{
  "positions": "rope",
  "rope_fraction": 1.0,
  "bias": "qkv",
  "init_std_down": 0.00757,
  "lr": 0.00638,
  "decay_shape": "cos",
  "batch_tokens": 65536,
  "seq_len": 512
}
Each number is 500 + 25 x the weight over its row's rms, rounded and kept within 0 to 999. Layers, rows and columns count from 0. Numbers have three digits each. The size before them is the row's rms in percent of the matrix's.

# gate: layer 5 MLP gate, 448x224, rms 0.112, rows 435-447, columns 112-223
# up: layer 5 MLP up, 448x224, rms 0.112, rows 435-447, columns 112-223
# down: layer 5 MLP down (transposed), 448x224, rms 0.108, rows 435-447, columns 112-223
gate435 086:535527486491485502474470470537529505498511495475447494502461490520510464561464476487509504457493492481480506485501517505530511494497506499461493542516473493471465485541535472489478490485518501534530471507536518484510524490515488489530507520471537504521521495506511489477509434545470540532508539451476500475491486516511491534514514492522
up435 081:499477540496496467538516504451495437538476509521488507549476561514477506524507524468487526537532513524531508519482525452542511507517469530447499495483487524498515510498516511479506523552483461475488532495465500537498499530456514519504482502516486480450512495503479489513431478551486493493440463475508497487460449452545459511541487480507
down435 090:505481527483536456514482494501485519474514464502503507509485519509524485523478492481434505507519511508485509499482475504523494527540488477469464511504491527481527493493491519538462570536551520508551523500494482487508513426499452496522518498498513465516484508517490466495505514531477532497483496523506512522539477502508494483522500501529
gate436 089:492545484484520504521479495538468494479502510457522501528513501518512476570451486530483492453506470495507530484523518475478460531491566486461496511497511537480539516487484515536476510489490534478517499466493514538511502521461539564517509510486494496519531511505505482461537526500541493499480518499468425490523478471535498484508537501512
up436 086:475515461524479535460527492514516503537499507506510552499510500469523548454508516495505492480493512504506494493485520537537491486470527505484495491491516439482503480500512523513518475494509508512462460494526520509509483490456521512521497506510537553512475464504478505530536479528467515481493481516479504497483545510507512503490484486482
down436 096:513503499512508496509503494552524502507498487510514531495512511541514544516557474519476503565501534496468502493519525499509561515499477512486457570482512484506494516508500515498482495454507478528485494533500542470478543477514479487492477531497541526526481523527511456504503523471493502497510447516543531499458482534501452518484471480503
gate437 106:486507525484471460513506487497487495510519464484494525515525482484497478507501501494493528512457506520506464462484463471483528557511493525468490506499450486473500423489512542505477460526509505490462535511531465468521513492536528510508478533532514507530476449508451491480547473484451531516451541498499489485492470537473471458506483476501
up437 103:478543548482493449492492520518488529502495500517461499552446529474497579522493525504514515521511482497523473456526468481463502467473477477493501511520481446475460521492530517504484542498510512528521531497477520482514455500473484529496486481461502471462508515501482484518486530527519479516527503501450511467491515525529474510531475490535
down437 102:500478503519495539500503503489532488552474461510464480499505515477547503484452528497518460529503512491493474454496493503486506449495495520496534539500506465462520519513479560523499481502474516520496466520503486505498534513517478508527503527512475493488499495475506511524520527457472486496509494500454503486480521496504471524492507513508
gate438 093:532480511488486545519501500502494525487481503502478513511488527498479549442518524528484464498469483485462459507529576519486493515530548558451526418472462508461497497453508508521470493473473501481518503526548537488522512513499565487509493534505497519516451492474515472466481489490510485515502514487506530485479487517515507484501543508538
up438 095:500508480474503499530491516542471451533502530513507529541535473509484488555501512489486484485503501468482531498515483531501519528519520494499515482498503518495521548514507518486493482496506484484529502509485481469490490504508456539467492495508526530530500553487511491487536510492495465510509491454524501491504504481508465476480497509459
down438 097:507454529502502470490481497477494506495502525491497555497499494506456460496485482513463540471490494496473526510508529455500485470494487507503507507514457503517499531548500500515517472496511502515483480513497526492478514540546500476536502510497486476522499490496484450530494494500484485497543470494569522487469485470470493482447475482519
gate439 096:502537503515465463478471498508484525507487536523486481480458526475528494486532498452487522448518476466548460507520462510521523539545506468509503525466505490488558462484533451494493435514515518501498516520473468497499533495539464498492473473507550506484514511482526471497464508487557538521460530512505515528487447484472520467547504458491
up439 104:502474519485535486503456522520481517504441507526478520490535517450516510460518461490507527488524520495486513511488470483505460504533525492519478526579492519483488533521485523577499472489478535508560506484518480486553503493525513520533467519462506508496479504497504540525480508533486448509510525506485499444473511522516493463461503467507
down439 099:522509518447509516501485493519514491495462519501509514470496492475488515509537469504487498506526498495502507503490523523528464531516508489479512529498519496508525504538486504549501490515470513522513513464507471471488473457515488502464467545439481496470547473465475503480488506475516466487507505450528521505473499450524526517467525452538
gate440 103:508531499461475483465472481527491528507519500534516521519448457502506500482495534462562487555497496551481509538540527496492443514504518521490488509489463505506523472489471533500470483423488537510459507449479471510483506497506528497471490539499492457562421528517502514517467503475508493476501499555511512456496523495455500459478532513520
up440 101:525490517497521544543549501500549473524493473459475468440511492493482485524534512513467463436503493493497464491476447511515501489471470526503509470503521479482444504522499525511498508524483503496510497524541500513498533517465484486501496501488504521514521466436528474486487523511492509568500486498503490507526514496516528531484464483486
down440 109:468526504507529435513502502473505506481455494524469496498508495490476482493553493520486461449490527531509499496495512523508472506535487477539481501503505516499528478486508501499477568529485502507504516520546505489545474488482498493528491526466500495487474496498530469474546498520513503509483504454498457498516473525507504506585496500521
gate441 100:498462489482522505539513490520525489465518497532488504504526500466525506511529459514474513473492513481485514523524535495536544502496496450521481558488485474469511499492490488509521526495506477486493503503459500474543487495441451531503532505513490451491510492491476513491506529495493508457461512539467520493518518499437526449470516519493
up441 108:486527516453482457503461500501528504521553500471486529487495498538473479505457473488517481533493545524485518532465471517497523502468477507479501473504517518545507525512526523521461459491468500529532525511539481524450508531520510515488463504504508501524488489457534461477549479493482458569500497474517488466558511544484524526507525523528
down441 085:502518500461496511501491491535487501500519515516525539509540469483504482512505518525533504487524468475544547485486486529486512522492546544473479506557531504510524481531407496498517428501494524542522493504480486514515523497487478480463512445511529501536496515455448488497508506524493505519514494517497494519474529535456480511467540519509
gate442 100:505574539488565559508475490488532532509566507514512488528482522493503484524481522497522502519465499472445474489481525542485503492500520479491482473472490517516495512516504516506528504529527490485460520524491491509525513496522480525513555505514512493458474475495485505501513536499512497505492527543496488494499481462491481527482525489493
up442 100:482440505518479466568494506492489493502500510554480471547465457538476500502501489500473509487525506509494513500525505495503504459516445499471493473525498485499517489534504492504485515487504497485485511472458460538472534511497512507495478494469513526530525574542527535481474511480523499455534475469451503481461549538505525497505522506533
down442 102:510483501518511498507512493470508556504483519509518464525506504488523494521498489477539482508555532499497516485501513514483515508462523507493456521486489517465506487512496516489537472550514490502525506505489539507485542477521527490538499507490508510478513460537425469500505517496471484514474532491488536453486469514503525508514495479510
gate443 104:559539522491522531506517479515489477502473495517519459502489500508493499469484523483445490473438458532479506468542512473472538549472488469505503500446498551462530522447511521525481496524460457473493500502483518454530492525522494517511441543520485473509473536504519459498494495470514490467475494522478497500480524528512505524542512479494
up443 115:505448467472474535497496515450527500525518535518505461487517478468472477524487483500541532493545507514509521539477476502581485481465505512539522519549495467530511484534505534470499500474530474509532476482497541493492498539504512517477543474512534483532485520529476542526527483461497499523545517481498517492520500514485518456434482521511
down443 110:456475491498475505490494533468505569465543492531525500524481535534532486503550439526572499543506514539483412574481517519525487478516510500487514495505486513475502492531490501461523499484508507523549498496510507507486463512512479483529528493470504493516473538517493537485494498546490519479543499490501514558509498465475484482492511507506
gate444 104:554500513510492479526511502498518433497522499533503493484489476450485486489558530499500522495532521475512543469474489522514473523523492462501536494505511537510506503512511473526531510478504500536526521478489455463465489478517475477516543494487478507520497463497481537496479559477490518473492499508458471502483484474487528466502485532506
up444 103:520509492478507520505504484509528497502522494495511488489499504490527489503568528512493465504491483468513547484525506499506481485526521409483447479527507494513507565549529506534523477491501525493530502470533530501494526432470475501517453483521502522509516492503510518467529538500457509507484547483552457521500507500506523490527502448488
down444 101:478508494467517480523476481493484459472497512518491513474473535516499474538532516510491561476539514497549521521469502500499477495517558500522484499499450517531508480511521454522500515505520485472531503535443465540498533456540504505523484518500512475508474493491484515456486475469452504492493511515481476479514522478504498491528477537486
gate445 083:473477437494437477507481455492460527471499501455492541466536510484501488555482530510490551526541524518498515491470494512529496529466497504514509511499506488517518513498494494478479498485542465550503512515477518507489490525462537475498505499496504483545523474527516497504497517529518516457499526534508513461497450502495512542495498534520
up445 089:523533510522476452521481489514470473541524473476485520487536535489485480489545554495516541496491509511529517498516465503510516566529503492473493491541480494506462503526494533461492501451489508534526505532514495483505491467515503500457511514490517499522458470490504482469506523472548525440498542506569468519514475498552547496524475450489
down445 087:490541508518484515493535481515480469508494535461512514522454494474467526492526529493509517541518472505501519524485481513474490527495497484523524483488515499520512555462489450543480473480523501483499488495480532433521539549512498524480583483503503512495538488491499563509557490487530481494522504510515524486528486507498505474496488531464
gate446 093:494486472542523515541486431489496469504502475501508461460500467530500484451485531457527524491482494491544467490471485557473521547511445495492521472467512494517499492483483511507524531515524477496532447515489513495508519538498483504494489528508497478497457508504486525496480485475518507495498523524497513521503493490476498492507506548499
up446 094:478505523474485483511543533490517498522533502493495502507484498495526490470533487502510456545483493536448515447459551464542529458512505510522454498474512518488513555528500476484482494479475482502448509506498492477537500479478467505549498486504481524455484485442533422465526511502499467479481503513479515505502516508465510477507492463520
down446 099:477501533528510447526486516512560507489499513519508527491487522497488525466510459517482503507515478475506516523469487484519482476474518483480501523506518537430535504499489506520498489459542529525524520503523488501564547477468495475507489487509523542460482499429479504462533516473484519504517479506501547487518504524471461515529468469493
gate447 105:533456499505541496519453510484513549512572520497470504494511482521531519533493494460508523489504448443465538498518532482462501507500504507501490507524497501520515545535525488475469484497511479461525502514519466505484442469498499492553491484490500521551500463484482503516504482548518545518529495511476531494492500454503525487527479520478
up447 102:527527472508507490493508522513483473461483530469511500514490510531499502497482484506498501498514503489512526507475525474527463510461488490499448511579499538480474556493480504528516472486483529531505528479475448500503491549538485476462527512480523467494513515468503427495512497501509477515479533453563451478550537498517507503552505532500
down447 102:503454539500493537546557489467560505494502502489457497498507539475537527551495449474500481492525525493538490547473457442434504507521513512546523531476489487523495493535489515522505546505503504514513483506498489482538456508499459489506540469524484487547525503440482514506495493488496469515515491479475521468503494555527512482498498460486